From a checkpoint of a small transformer trained on Wikipedia: width 320, 27.6M parameters.
Each number is 50 + 15 x the weight over its row's rms, rounded and kept within 0 to 99. Layers, rows and columns count from 0. The size before them is the row's rms in percent of the matrix's.

# o: layer 5 attention output (transposed), 320x320, rms 0.101, rows 8-57, columns 120-159
# v: layer 5 attention value, 320x320, rms 0.11, rows 9-57, columns 120-159
# q: layer 5 attention query, 320x320, rms 0.103, rows 32-63, columns 120-159
# k: layer 5 attention key, 320x320, rms 0.104, rows 32-63, columns 120-159
o8 104:23 56 46 67 34 61 71 34 69 40 56 30 27 45 29 48 66 49 66 50 46 48 15 41 59 70 46 54 67 69 41 58 63 48 21 60 52 50 61 69
v9 111:39 30 57 61 49 42 72 52 30 57 51 49 57 59 69 22 77 49 73 45 12 47 41 75 26 22 50 29 52 41 29 59 64 24 39 26 56 64 22 26
o9 104:48 62 58 69 36 45 21 53 70 63 38 45 64 51 48 37 18 68 32 36 60 44 59 39 46 54 42 74 77 46 67 36 17 65 51 99 45 57 43 19
v10 101:26 49 54 31 11 23 38 48 73 44 48 77 23 65 56 35 49 78 49 46 34 60 26 42 36 54 46 66 71 36 68 39 57 58 55 46 33 66 42 57
o10 102:73 78 32 67 67 72 67 24 36 28 37 57 39 34 61 67 36 37 39 23 57 53 51 37 44 62 86 74 12 42 62 64 30 31 54 52 65 48 64 47
v11 104:53 71 55 60 55 25 42 53 33 38 39 40 67 28 76 64 48 82 67 65 65 40 65 12 49 37 44 55 63 25 49 26 59 46 61 58 14 45 33 09
o11 107:38 40 81 26 31 77 79 53 42 66 57 19 43 80 47 60 62 34 45 47 68 41 45 39 46 65 10 58 80 71 76 70 43 36 59 52 51 54 65 44
v12 107:53 49 61 51 36 69 22 52 59 48 64 48 44 43 69 29 54 51 49 46 46 66 34 49 41 60 46 39 33 49 26 46 41 35 41 64 41 22 45 61
o12 103:38 51 25 42 86 56 64 47 63 53 30 47 43 50 45 79 45 49 57 48 44 54 24 43 66 73 75 76 51 76 31 56 70 55 74 46 42 76 48 38
v13 102:47 37 34 45 61 52 71 36 66 42 56 59 33 63 47 39 32 53 33 44 34 30 55 53 41 59 45 69 47 84 40 50 79 58 66 54 74 51 69 45
o13 101:64 60 39 73 69 63 63 37 43 43 37 56 29 52 32 43 31 54 80 70 49 53 41 44 14 40 44 60 50 34 47 67 18 53 41 46 09 37 58 30
v14 105:41 41 39 59 31 42 63 42 14 63 32 56 71 68 44 75 29 42 79 62 39 85 15 37 25 33 34 68 53 65 55 53 64 63 42 25 44 34 35 39
o14 104:49 33 41 36 73 28 26 64 34 31 58 70 48 30 50 55 75 55 51 21 79 69 49 72 72 31 50 70 34 65 53 61 34 47 61 62 27 64 43 62
v15 099:65 33 37 62 31 24 49 50 46 33 63 39 58 56 54 09 51 56 15 70 78 32 47 56 33 46 78 74 56 42 72 43 54 43 45 58 49 52 53 60
o15 106:51 62 65 60 48 69 46 44 26 32 45 58 34 49 39 68 64 63 57 47 80 58 47 58 43 71 21 44 61 47 54 65 39 50 57 59 50 63 62 25
v16 109:67 27 38 47 27 42 73 68 32 39 81 53 60 55 81 55 38 40 60 57 70 40 67 40 61 62 57 48 29 59 47 67 52 48 58 58 70 50 63 31
o16 109:65 31 33 32 36 47 53 40 41 34 32 36 28 49 41 54 63 58 47 54 25 38 53 54 74 40 51 47 48 53 19 23 68 44 58 65 51 55 32 84
v17 108:23 54 44 38 38 10 14 24 49 48 45 40 29 34 64 37 55 50 55 41 53 37 37 42 52 43 54 58 77 39 44 76 55 61 37 00 58 59 38 41
o17 107:34 36 35 53 50 72 42 43 37 64 49 64 58 60 56 34 44 53 43 45 36 33 43 50 38 42 36 55 27 61 54 51 55 22 34 52 62 38 49 63
v18 101:60 50 35 32 43 54 49 66 33 60 43 66 49 57 40 25 33 38 50 43 34 59 55 63 37 43 57 74 30 82 56 64 40 53 51 56 56 40 40 27
o18 101:52 40 43 60 39 68 36 39 54 22 56 71 38 48 57 58 66 64 75 21 54 33 52 64 48 65 45 69 52 27 49 47 58 64 52 61 52 46 42 37
v19 106:51 25 58 77 46 48 62 35 37 61 53 57 50 46 57 50 34 34 26 75 50 42 89 36 49 70 24 33 49 52 66 40 68 47 38 50 51 63 77 42
o19 107:51 48 55 40 65 54 58 52 32 41 35 58 30 49 52 42 46 65 53 20 59 44 42 57 71 18 48 83 46 61 56 38 39 46 50 57 54 43 33 29
v20 099:61 38 54 78 54 78 37 54 43 53 37 37 40 46 58 67 38 33 52 88 46 79 52 47 31 44 52 60 39 29 53 58 39 59 48 77 51 39 40 62
o20 102:56 53 44 46 48 43 37 38 54 46 09 44 60 44 45 62 64 46 51 26 54 54 41 55 38 39 58 71 59 56 33 80 42 66 42 37 56 72 47 43
v21 104:44 57 26 61 53 34 17 60 73 45 51 70 50 45 52 38 52 19 78 62 39 55 34 55 62 60 45 52 36 23 50 34 23 45 62 60 54 59 36 55
o21 105:46 37 52 42 62 17 81 62 35 34 31 40 32 64 13 52 51 73 42 70 65 38 43 47 35 70 44 64 53 21 41 82 81 31 66 51 51 60 49 48
v22 097:40 59 54 43 39 55 57 56 42 71 52 41 37 53 62 48 34 35 50 72 38 52 71 75 39 45 40 63 64 44 34 54 52 38 48 71 51 58 61 58
o22 100:70 57 41 72 47 43 25 45 48 46 23 52 49 41 26 60 56 48 59 45 57 29 19 35 36 39 52 41 48 57 65 47 58 47 48 43 54 45 51 46
v23 109:16 52 47 44 42 74 46 33 55 64 46 66 47 36 41 40 39 74 42 56 31 61 85 23 76 39 60 61 40 75 38 40 44 54 46 45 47 39 63 75
o23 108:45 55 57 69 50 44 61 31 45 57 48 44 26 60 46 37 57 36 51 32 55 43 34 52 57 43 28 38 34 62 50 54 57 59 36 65 71 47 49 33
v24 108:51 33 66 40 54 25 51 53 43 56 47 54 43 60 65 25 50 53 58 26 56 27 41 77 57 63 68 34 47 25 58 77 38 53 45 76 17 69 43 74
o24 106:68 76 82 56 18 48 40 41 55 30 49 30 37 65 34 27 70 34 74 25 53 62 58 38 55 33 36 41 36 30 75 72 27 67 52 18 57 57 80 44
v25 097:45 57 50 46 46 48 30 54 56 37 61 44 00 22 51 59 57 33 57 35 53 29 67 51 61 36 40 41 65 35 38 52 62 59 53 55 84 52 28 44
o25 104:56 34 58 67 75 52 58 55 16 38 46 48 47 37 36 47 53 76 36 62 67 64 31 38 51 51 48 33 35 69 73 51 37 53 71 59 73 44 53 54
v26 111:47 52 75 47 53 70 68 38 43 53 57 53 87 59 24 67 56 63 64 18 64 32 47 39 73 50 36 46 53 32 28 47 62 24 50 43 34 47 44 57
o26 107:32 40 66 58 31 41 48 42 56 62 65 48 58 45 56 42 39 65 34 56 50 70 22 46 61 22 21 38 57 62 34 55 51 56 50 54 44 35 32 19
v27 109:47 27 49 45 53 50 51 73 58 36 41 42 87 12 47 56 45 55 53 48 36 75 64 55 40 34 39 60 68 36 46 37 53 50 43 59 81 41 37 38
o27 104:47 36 58 64 31 62 61 48 44 65 58 15 28 42 44 46 58 53 62 29 64 34 68 61 23 56 70 42 30 47 37 41 21 29 47 44 47 54 49 53
v28 106:87 57 34 59 65 59 28 60 39 53 42 47 19 48 28 47 77 76 38 76 46 56 33 56 30 41 62 95 39 27 76 69 42 38 55 39 43 45 58 39
o28 105:44 66 73 52 69 36 41 60 62 58 71 03 68 69 65 31 41 44 68 23 65 66 59 66 63 34 73 42 35 69 14 57 36 32 47 60 52 52 60 68
v29 105:61 71 47 41 24 63 38 55 45 48 56 49 51 60 44 40 48 45 43 26 67 44 63 65 29 34 28 53 68 46 66 50 26 63 56 41 28 70 46 48
o29 104:53 49 69 48 34 64 66 30 64 50 53 70 55 59 37 49 72 48 74 44 51 48 22 54 33 48 29 48 26 71 74 52 31 36 40 61 72 55 64 75
v30 107:94 49 57 16 46 22 44 56 56 50 47 32 55 18 25 65 53 61 45 58 76 37 71 59 47 56 61 66 50 36 59 33 55 53 36 46 58 44 13 41
o30 105:52 58 49 53 51 68 27 34 49 52 58 62 71 67 53 44 27 53 23 38 43 44 44 33 48 48 85 26 44 37 69 26 38 59 53 38 45 54 67 51
v31 100:36 42 58 70 53 82 82 54 37 22 60 46 30 53 63 32 39 43 59 13 58 43 41 69 45 41 63 31 71 56 64 45 47 49 73 72 51 59 51 40
o31 101:72 58 64 74 51 63 93 46 52 58 61 51 69 53 69 29 48 49 45 53 43 36 76 65 19 28 56 43 11 32 53 47 33 44 47 41 30 28 56 45
q32 080:63 47 44 63 52 50 27 27 48 54 59 80 26 62 53 59 34 44 34 75 57 32 38 24 52 43 49 48 54 43 32 29 15 34 48 50 60 44 29 52
k32 062:51 40 38 81 53 34 31 38 83 47 82 38 78 41 50 85 56 53 32 46 25 70 72 39 54 48 72 61 33 43 75 48 55 62 18 46 43 51 64 34
q33 084:71 66 55 45 59 32 44 50 40 28 64 27 57 66 56 45 59 38 67 41 30 64 31 57 43 39 28 62 64 27 39 30 50 27 57 58 55 40 47 28
k33 076:52 62 74 25 42 52 72 45 56 51 31 51 62 42 20 50 52 36 63 68 71 31 66 62 61 59 30 74 59 56 62 50 63 49 44 47 41 42 37 49
q34 080:37 54 32 56 31 66 66 53 52 70 42 59 36 34 57 45 48 53 15 76 36 41 61 42 36 79 81 29 36 54 40 61 49 43 40 52 44 44 39 77
k34 078:42 50 49 82 70 33 47 43 52 52 46 43 44 62 69 49 37 48 34 56 32 54 52 43 22 62 86 45 36 48 54 40 40 47 49 49 59 77 54 63
q35 080:68 78 52 30 64 46 56 50 49 59 54 76 43 51 62 55 40 40 61 46 43 60 13 42 37 00 52 59 36 58 53 27 48 32 64 33 66 26 59 71
k35 069:36 57 44 46 39 73 38 47 88 44 44 50 55 31 37 54 44 47 43 62 58 44 69 62 71 46 48 56 31 68 63 33 41 48 44 48 36 24 43 55
q36 073:46 53 32 53 45 65 65 41 36 71 59 93 28 56 54 52 40 30 58 55 24 58 49 53 27 39 62 24 63 51 51 64 52 57 46 39 48 38 62 78
k36 061:36 44 58 71 39 63 34 45 73 60 62 44 50 54 69 70 49 30 47 58 34 64 60 88 51 31 45 48 45 55 75 55 59 49 51 63 39 49 66 60
q37 089:66 45 51 53 54 38 49 55 54 38 51 57 30 59 48 37 58 44 71 27 44 49 18 66 51 10 25 45 61 30 60 32 24 43 54 48 71 40 68 31
k37 079:68 65 60 41 69 77 64 41 67 53 14 58 65 31 42 39 63 55 37 69 68 37 64 48 57 53 16 70 41 87 54 50 42 51 56 51 27 25 56 37
q38 090:45 22 40 48 52 54 63 80 65 36 56 57 37 59 46 34 35 46 79 36 54 61 53 54 44 35 48 49 61 69 32 24 74 61 57 25 59 33 66 45
k38 094:57 53 53 42 19 70 48 24 54 71 52 22 57 78 58 42 55 53 53 48 20 42 59 86 72 17 41 53 60 39 66 54 45 59 25 54 47 43 67 58
q39 085:69 34 59 61 48 28 63 47 48 45 48 35 34 84 39 30 23 31 65 47 69 33 22 64 59 54 21 81 68 45 43 48 39 33 70 34 33 57 48 26
k39 085:54 35 48 47 48 61 80 45 71 38 38 46 53 59 43 41 29 24 28 55 55 61 64 67 42 49 47 37 75 47 43 42 64 50 53 65 44 35 40 35
q40 101:53 74 70 41 30 60 37 17 38 51 36 45 65 30 64 60 53 69 34 53 75 59 61 64 65 53 51 65 54 40 58 42 40 62 44 70 55 76 36 64
k40 087:37 50 38 24 32 44 51 58 44 59 59 61 17 55 52 70 40 42 22 68 76 68 51 50 33 59 76 58 44 51 56 61 54 40 63 45 64 61 37 69
q41 095:30 58 37 26 45 69 76 73 40 52 41 37 62 30 45 25 45 53 35 59 52 77 73 56 42 48 54 37 45 49 19 34 62 54 56 67 46 83 44 89
k41 082:53 52 60 29 31 52 53 61 68 43 64 34 29 39 47 54 57 55 61 53 34 81 48 76 52 59 53 78 28 23 55 57 53 55 52 78 49 29 44 55
q42 105:37 72 56 25 54 51 60 49 56 41 27 34 33 43 52 35 65 71 35 37 77 71 76 30 70 68 56 60 54 56 56 53 36 24 23 29 41 56 35 51
k42 105:55 26 44 31 53 52 44 63 33 54 61 37 56 75 68 19 42 45 68 25 29 42 56 47 68 34 30 71 41 35 43 63 41 68 57 53 41 37 83 52
q43 091:32 09 63 47 48 37 44 73 58 42 41 55 44 33 61 66 44 46 53 56 46 50 46 33 59 36 74 45 31 57 21 54 60 59 54 54 40 31 47 34
k43 092:38 50 51 46 55 87 29 74 47 57 91 37 60 84 51 52 57 82 60 41 21 61 63 39 61 59 67 56 54 26 59 39 33 70 59 43 53 22 78 66
q44 107:43 32 57 62 75 30 38 46 67 33 68 45 51 80 33 23 59 55 69 47 31 26 53 85 49 57 16 68 47 61 29 63 57 42 17 66 78 45 67 32
k44 102:68 52 36 60 36 59 38 58 30 76 40 41 31 63 67 37 61 52 47 66 49 54 46 30 42 47 21 53 44 45 52 62 52 52 66 27 43 77 85 41
q45 108:47 56 54 64 18 46 63 41 30 64 44 68 34 53 61 38 22 45 31 55 59 66 55 64 48 57 49 31 40 58 81 37 57 49 44 59 46 55 55 51
k45 097:49 53 49 47 48 32 40 55 45 40 63 39 55 61 38 70 62 47 38 30 56 43 28 50 32 63 56 55 74 49 36 31 59 29 66 44 44 30 49 40
q46 095:64 60 54 31 24 67 49 42 44 14 52 50 52 46 52 49 49 60 39 62 69 61 51 47 33 60 52 65 49 42 54 26 51 61 41 38 65 56 87 27
k46 105:39 53 53 54 34 44 44 48 54 50 60 52 42 46 48 65 79 50 36 46 35 81 58 42 42 43 72 55 51 47 43 58 65 55 37 33 53 62 70 55
q47 091:37 45 48 11 43 61 48 45 45 44 43 40 40 43 43 74 62 29 47 50 80 60 62 65 45 75 46 71 62 54 16 25 31 67 45 59 38 26 44 53
k47 095:56 34 49 36 42 76 54 54 48 56 47 62 53 37 67 47 82 33 12 52 29 73 56 62 84 39 59 45 48 49 30 49 50 44 18 25 34 50 60 71
q48 104:29 45 47 53 23 70 46 26 42 33 37 55 45 50 35 43 73 48 73 22 81 36 65 35 47 70 42 47 45 44 49 55 36 59 43 65 38 43 51 43
k48 093:34 48 54 44 33 56 51 64 21 41 23 45 60 53 52 35 39 65 82 62 78 23 34 51 61 60 55 82 74 31 52 44 51 64 78 40 70 71 48 30
q49 103:36 69 85 49 57 45 38 36 47 57 40 65 65 38 65 50 59 39 31 54 67 46 61 82 42 60 60 35 67 62 49 48 68 58 40 24 58 44 25 63
k49 099:45 41 75 36 47 64 66 47 65 60 65 39 39 64 40 62 68 70 65 46 10 70 78 37 68 32 24 50 68 51 50 78 48 79 44 39 59 27 63 19
q50 097:53 63 68 56 58 77 58 74 40 54 64 58 42 45 53 34 40 34 47 45 50 72 44 65 71 43 36 61 57 45 42 44 28 64 43 77 66 19 51 58
k50 102:66 65 46 31 53 26 51 55 68 61 25 71 31 38 48 66 50 39 47 66 78 59 27 62 75 56 47 46 39 63 38 33 46 48 65 26 47 78 48 77
q51 115:39 52 39 33 55 47 33 16 66 50 45 25 55 70 72 40 62 81 24 43 73 58 56 50 63 84 66 48 30 36 62 33 69 39 40 41 69 32 71 56
k51 102:20 69 43 49 53 28 52 58 69 49 95 40 46 28 35 59 75 40 69 45 24 53 43 62 52 43 41 80 39 11 45 50 17 81 42 61 51 28 37 64
q52 099:51 54 61 53 45 39 75 39 48 30 85 52 62 27 38 44 62 49 37 56 77 62 65 53 41 63 43 65 37 61 41 65 62 63 42 51 31 58 57 50
k52 104:58 50 49 62 38 76 60 62 50 66 40 47 29 46 52 40 64 76 48 40 61 58 58 66 75 29 67 62 63 39 59 80 40 75 85 61 58 77 54 42
q53 108:27 39 65 23 43 91 62 52 54 36 49 52 39 40 55 54 51 37 42 47 41 48 62 57 37 75 86 50 40 54 61 64 34 46 39 54 47 74 70 51
k53 100:55 51 56 65 62 54 40 39 62 44 68 51 48 39 40 35 49 36 48 71 46 44 35 45 70 32 28 56 23 47 47 40 31 39 46 73 64 59 51 37
q54 100:47 61 53 34 53 53 59 40 28 61 28 63 53 27 68 39 40 48 59 66 48 55 52 52 81 71 26 54 44 47 29 53 51 34 53 50 57 66 55 36
k54 098:66 54 68 30 48 27 69 53 27 13 49 69 57 22 77 63 53 56 66 21 51 69 59 80 66 64 42 60 56 45 53 64 44 43 41 68 57 43 65 67
q55 107:85 65 51 35 56 43 50 45 58 68 68 21 67 44 37 31 73 50 57 47 49 43 63 51 78 29 34 42 58 15 63 55 38 69 53 63 51 21 46 57
k55 100:47 40 45 12 45 67 63 54 45 63 34 34 49 54 31 52 54 63 27 44 59 33 26 33 54 68 58 70 33 38 48 50 66 31 45 33 49 76 61 18
q56 108:55 55 49 29 60 61 52 53 34 62 44 40 60 93 48 49 57 66 63 27 43 27 62 51 55 49 45 35 53 41 43 52 63 56 49 56 54 14 64 36
k56 105:58 33 58 30 61 47 68 47 52 57 44 63 54 72 40 62 49 43 66 36 75 47 56 52 40 61 62 36 55 37 22 44 72 69 33 54 46 16 37 91
q57 104:68 45 43 62 61 23 23 35 39 58 14 62 61 73 37 43 59 41 42 64 61 50 44 63 66 61 62 51 52 53 53 39 53 53 42 56 51 61 60 28
k57 093:65 63 71 58 58 57 66 21 41 67 50 53 53 47 63 57 50 73 58 48 63 74 72 26 44 23 42 59 61 55 49 52 33 46 33 53 45 59 68 68
q58 107:40 72 58 45 53 61 61 61 21 53 28 38 43 29 28 45 23 38 36 64 57 54 34 58 44 61 53 43 38 45 40 50 41 85 36 68 54 48 50 62
k58 093:43 31 42 57 28 64 39 66 67 56 30 65 34 61 55 54 24 72 88 44 38 73 37 45 61 56 51 45 46 40 70 36 30 32 23 55 46 47 53 52
q59 112:67 40 51 82 40 56 60 66 65 41 27 54 61 46 68 48 84 51 70 16 34 37 61 39 54 45 39 37 40 47 21 58 47 16 52 61 64 49 36 46
k59 101:80 66 41 52 39 64 59 72 73 43 32 49 31 60 53 66 57 59 53 57 58 44 50 42 48 54 28 49 28 45 64 58 58 55 43 46 28 56 65 33
q60 105:37 61 77 54 62 72 66 45 29 35 57 74 43 52 29 63 72 25 48 39 45 59 31 27 57 45 52 52 44 66 49 48 39 43 47 66 27 59 65 45
k60 102:62 66 57 42 37 15 41 68 46 40 53 55 34 43 46 53 60 52 05 38 34 58 33 54 45 51 51 41 34 22 71 27 62 64 67 52 87 48 42 50
q61 110:33 75 16 26 59 53 63 68 61 55 47 50 33 56 48 67 60 50 39 40 48 63 61 50 32 59 83 13 61 65 26 50 77 87 27 50 40 36 29 38
k61 112:44 25 48 70 76 43 75 40 18 78 52 42 52 68 56 36 57 56 69 45 49 46 30 50 59 33 72 36 55 45 38 39 50 62 64 23 71 63 43 70
q62 101:61 31 33 26 52 39 57 68 36 45 55 38 78 48 60 45 59 25 52 47 46 51 56 35 57 44 38 41 38 43 28 57 60 39 76 47 65 61 39 49
k62 105:68 71 61 72 53 67 80 35 38 44 28 69 39 52 37 30 56 32 24 60 27 38 46 70 35 79 42 28 54 45 64 55 50 45 65 37 29 61 58 54
q63 105:65 56 38 38 53 52 20 38 69 61 49 35 51 36 34 49 59 42 58 51 52 49 88 62 43 77 64 73 89 46 17 62 37 47 31 31 57 67 52 51
k63 098:72 48 12 79 51 40 43 63 58 69 53 61 62 28 88 55 41 52 42 47 48 30 62 50 37 44 46 61 60 57 40 51 23 41 11 65 35 63 60 36
v32 098:70 64 38 34 26 62 52 52 41 52 63 68 49 62 31 39 51 52 35 55 46 50 53 49 53 61 39 57 61 48 34 71 55 75 61 57 32 71 44 53
o32 102:56 58 46 53 60 37 55 43 16 16 25 84 40 56 47 32 53 11 34 29 65 51 54 46 42 41 52 54 36 58 20 44 43 35 40 40 43 73 49 42
v33 095:50 71 57 53 85 63 45 34 38 40 40 33 36 63 55 50 38 48 46 65 57 76 33 24 57 35 65 34 78 48 63 54 66 24 52 38 43 23 40 53
o33 090:30 40 58 36 29 21 46 58 46 87 35 58 51 24 65 37 26 56 42 21 43 56 55 53 50 63 06 75 56 29 40 52 43 06 61 31 60 36 30 34
v34 086:82 54 29 64 56 87 48 54 36 72 51 39 23 52 56 42 25 53 73 67 48 63 25 42 47 49 50 50 44 57 55 36 64 17 50 35 33 20 53 40
o34 090:53 49 42 52 39 72 46 53 67 36 44 41 84 25 49 61 29 49 79 28 36 73 39 75 49 62 56 38 53 55 22 67 47 43 66 55 55 49 54 16
v35 098:39 33 41 36 69 55 11 34 58 65 48 61 74 65 55 54 41 46 32 69 55 46 75 65 44 56 62 27 48 75 34 38 44 48 39 19 36 35 69 64
o35 098:48 30 71 62 51 62 53 79 36 63 55 42 34 40 31 54 31 57 49 35 38 49 53 62 48 33 43 39 74 56 49 29 38 64 69 57 64 59 28 41
v36 094:45 41 42 56 58 09 35 45 61 46 51 59 24 47 59 59 39 55 32 46 54 60 49 60 34 47 31 12 42 41 41 54 25 59 49 48 57 32 39 57
o36 099:60 45 54 45 55 32 42 83 68 61 59 31 55 21 50 22 38 52 55 75 48 63 81 45 37 42 29 38 40 26 71 41 26 46 48 30 51 76 54 34
v37 108:26 61 54 59 56 59 59 33 54 75 53 33 67 40 30 46 45 21 47 54 65 24 49 26 78 57 43 59 29 76 55 25 61 33 76 76 79 44 47 52
o37 099:53 53 37 70 45 35 49 25 62 48 46 19 59 64 10 47 69 49 76 42 41 31 34 49 80 37 27 68 51 70 45 43 29 73 45 71 76 44 55 47
v38 106:53 44 66 63 53 45 30 41 60 55 53 15 34 52 33 54 87 81 39 57 51 38 58 57 48 49 54 42 42 09 47 63 36 57 41 45 56 52 53 59
o38 103:79 20 47 51 34 38 46 62 44 60 56 53 56 73 52 36 47 63 55 48 61 61 39 41 65 49 75 33 64 47 46 42 50 54 53 46 48 30 52 57
v39 101:09 74 38 43 51 42 85 47 40 64 65 20 30 47 30 43 30 61 55 46 46 61 60 65 24 35 48 49 37 46 61 46 17 44 54 45 77 29 44 40
o39 098:35 38 31 68 46 25 48 46 48 79 43 54 46 63 30 63 46 44 49 54 46 79 51 63 42 38 74 31 65 39 55 60 64 41 60 48 57 35 63 44
v40 097:13 50 45 68 44 20 69 59 37 58 67 40 53 53 53 48 40 45 47 40 53 36 49 39 06 51 72 27 40 76 16 16 83 63 33 38 38 40 69 76
o40 096:27 76 65 21 76 13 68 50 77 89 45 56 60 42 47 46 41 40 39 45 33 69 30 45 57 39 54 38 68 70 54 64 52 56 68 36 52 54 72 62
v41 096:53 31 59 68 15 70 24 36 59 22 48 43 56 82 32 63 36 35 74 95 41 40 61 74 48 58 20 29 67 55 43 68 83 77 64 80 59 57 39 56
o41 095:40 38 15 38 42 21 60 53 40 25 61 51 73 59 67 57 55 53 78 52 54 57 82 45 51 13 57 52 48 59 24 40 47 57 37 56 49 25 60 47
v42 084:69 74 65 40 63 43 46 47 58 47 60 41 57 72 55 85 59 66 68 24 43 60 51 30 48 59 55 58 44 49 68 65 39 84 37 56 72 30 37 49
o42 092:35 58 38 57 53 85 49 51 48 60 35 76 65 34 59 41 47 35 61 49 31 66 47 39 53 49 52 38 44 22 37 47 22 51 57 33 64 46 48 42
v43 108:41 51 74 71 46 36 44 45 58 65 56 73 49 31 40 46 34 66 61 59 48 50 43 55 36 48 36 76 42 36 60 59 28 77 39 67 52 52 33 56
o43 102:79 43 62 70 29 70 67 59 34 46 46 51 58 27 76 50 39 60 32 31 44 58 59 28 46 58 60 70 36 62 45 42 60 74 46 37 56 78 45 44
v44 091:83 41 67 32 61 71 49 55 68 45 42 74 52 36 49 48 52 26 31 59 54 59 39 67 43 21 25 44 43 50 50 52 48 61 61 12 49 85 39 62
o44 093:74 62 74 72 46 60 31 18 53 40 49 45 38 41 19 60 56 51 59 61 81 51 51 42 30 37 78 52 62 23 67 53 33 46 36 50 45 32 77 61
v45 101:27 58 64 55 41 32 67 56 64 80 24 50 48 58 44 43 60 50 61 56 43 38 52 62 26 99 20 68 60 49 55 47 66 53 44 35 65 34 64 41
o45 099:45 65 51 38 55 64 52 17 27 47 61 46 55 39 66 44 54 61 33 45 56 50 40 55 52 76 51 32 39 51 64 72 34 49 12 60 53 36 42 45
v46 092:58 49 06 49 69 25 44 53 81 26 42 39 63 71 57 47 52 46 73 69 43 39 32 78 45 22 59 50 65 60 49 52 59 57 49 55 52 25 33 31
o46 099:37 38 33 48 52 46 29 30 36 65 29 71 62 47 59 31 31 62 39 16 17 37 55 66 38 55 78 47 48 88 83 33 66 36 50 27 40 55 50 53
v47 101:32 41 48 41 72 44 48 65 52 53 44 57 45 70 48 49 40 60 34 71 62 19 47 66 68 51 45 31 73 65 35 12 57 39 37 53 54 38 24 55
o47 095:45 81 65 54 58 48 63 75 62 40 46 63 45 30 44 45 45 39 47 55 71 62 49 70 61 64 38 49 67 65 29 12 45 64 68 55 65 27 22 65
v48 088:54 44 50 48 44 64 26 46 40 53 69 33 79 52 65 31 42 30 75 63 30 60 44 68 34 30 63 51 47 54 64 56 65 47 38 39 58 40 37 49
o48 093:37 63 48 66 31 29 44 38 41 53 65 51 60 31 19 61 49 46 80 41 39 24 72 58 27 79 45 20 36 65 63 32 47 45 62 38 39 34 29 82
v49 093:49 52 50 45 52 25 67 34 44 65 70 38 57 59 44 46 45 64 52 37 46 52 53 55 26 69 79 72 75 13 39 37 49 57 34 43 40 48 53 45
o49 094:17 50 47 39 50 57 60 54 48 45 42 53 59 55 30 59 54 44 56 42 54 64 54 69 35 49 28 61 51 70 43 26 35 25 46 39 54 49 44 56
v50 089:55 40 55 67 22 54 58 29 52 41 44 53 54 47 48 73 51 43 71 50 65 49 56 31 61 50 41 44 53 50 26 31 53 61 44 48 47 72 67 71
o50 096:28 20 28 34 48 85 49 77 74 31 23 55 71 55 56 59 64 54 30 39 74 45 75 41 28 89 32 36 66 48 62 46 70 40 48 45 41 53 57 33
v51 117:68 69 35 44 56 47 56 35 43 80 62 47 52 51 44 57 10 67 76 72 57 74 40 61 26 34 53 51 49 26 56 63 54 67 44 71 49 27 26 39
o51 106:49 47 56 75 71 53 69 36 39 46 43 64 62 63 42 58 40 26 40 57 46 50 78 51 37 65 62 56 36 39 34 53 58 72 54 46 83 69 40 56
v52 114:78 45 44 32 25 61 49 78 40 54 42 69 59 32 23 55 53 44 80 66 60 46 42 90 53 72 32 51 37 39 67 68 60 59 57 55 46 47 50 29
o52 103:50 56 50 51 45 36 65 06 49 60 62 60 35 63 35 78 37 48 50 63 65 40 53 52 34 40 64 64 42 61 56 68 62 32 61 65 33 57 70 42
v53 087:39 39 67 37 45 55 51 55 62 29 64 44 46 66 47 38 43 32 48 00 35 44 54 25 51 55 64 50 24 22 27 55 51 58 74 53 49 46 63 66
o53 091:48 66 70 72 46 74 77 51 27 50 52 30 31 60 54 63 57 51 57 31 61 30 50 51 35 21 60 39 42 39 56 64 54 50 37 70 46 60 65 57
v54 101:54 51 36 40 68 45 14 73 67 44 63 55 42 56 45 48 49 40 56 66 64 35 71 43 62 57 54 44 30 35 66 63 51 63 71 46 38 72 58 58
o54 102:66 41 28 60 68 34 24 72 46 52 48 45 62 75 24 36 50 51 62 69 53 33 48 69 54 49 76 36 65 30 61 62 36 64 43 47 42 78 45 77
v55 111:49 54 55 54 60 53 22 73 60 17 55 43 47 70 36 60 45 56 45 54 56 35 51 35 30 60 62 48 47 49 67 64 58 48 40 25 48 53 66 38
o55 099:63 73 38 56 49 76 30 61 40 51 66 31 43 81 58 33 59 70 48 72 54 66 59 28 34 51 47 49 31 75 59 45 46 61 59 38 31 56 45 64
v56 091:62 36 45 64 45 47 74 28 35 59 53 39 52 35 39 57 41 55 53 34 27 45 44 32 37 60 66 62 35 69 33 36 29 55 32 52 57 63 40 36
o56 093:34 44 52 75 55 65 46 35 66 73 61 25 48 44 48 41 42 39 41 34 46 49 53 08 36 61 65 73 40 65 46 53 69 56 48 50 45 59 36 74
v57 093:88 53 24 60 52 30 60 65 49 56 40 27 52 53 81 21 60 56 37 46 19 46 36 41 28 36 78 46 39 66 84 63 36 47 50 46 30 68 35 49
o57 098:56 70 45 43 73 57 39 52 70 55 67 47 40 62 60 50 33 46 69 48 16 30 50 63 43 54 71 53 49 54 58 35 37 75 54 49 58 95 41 52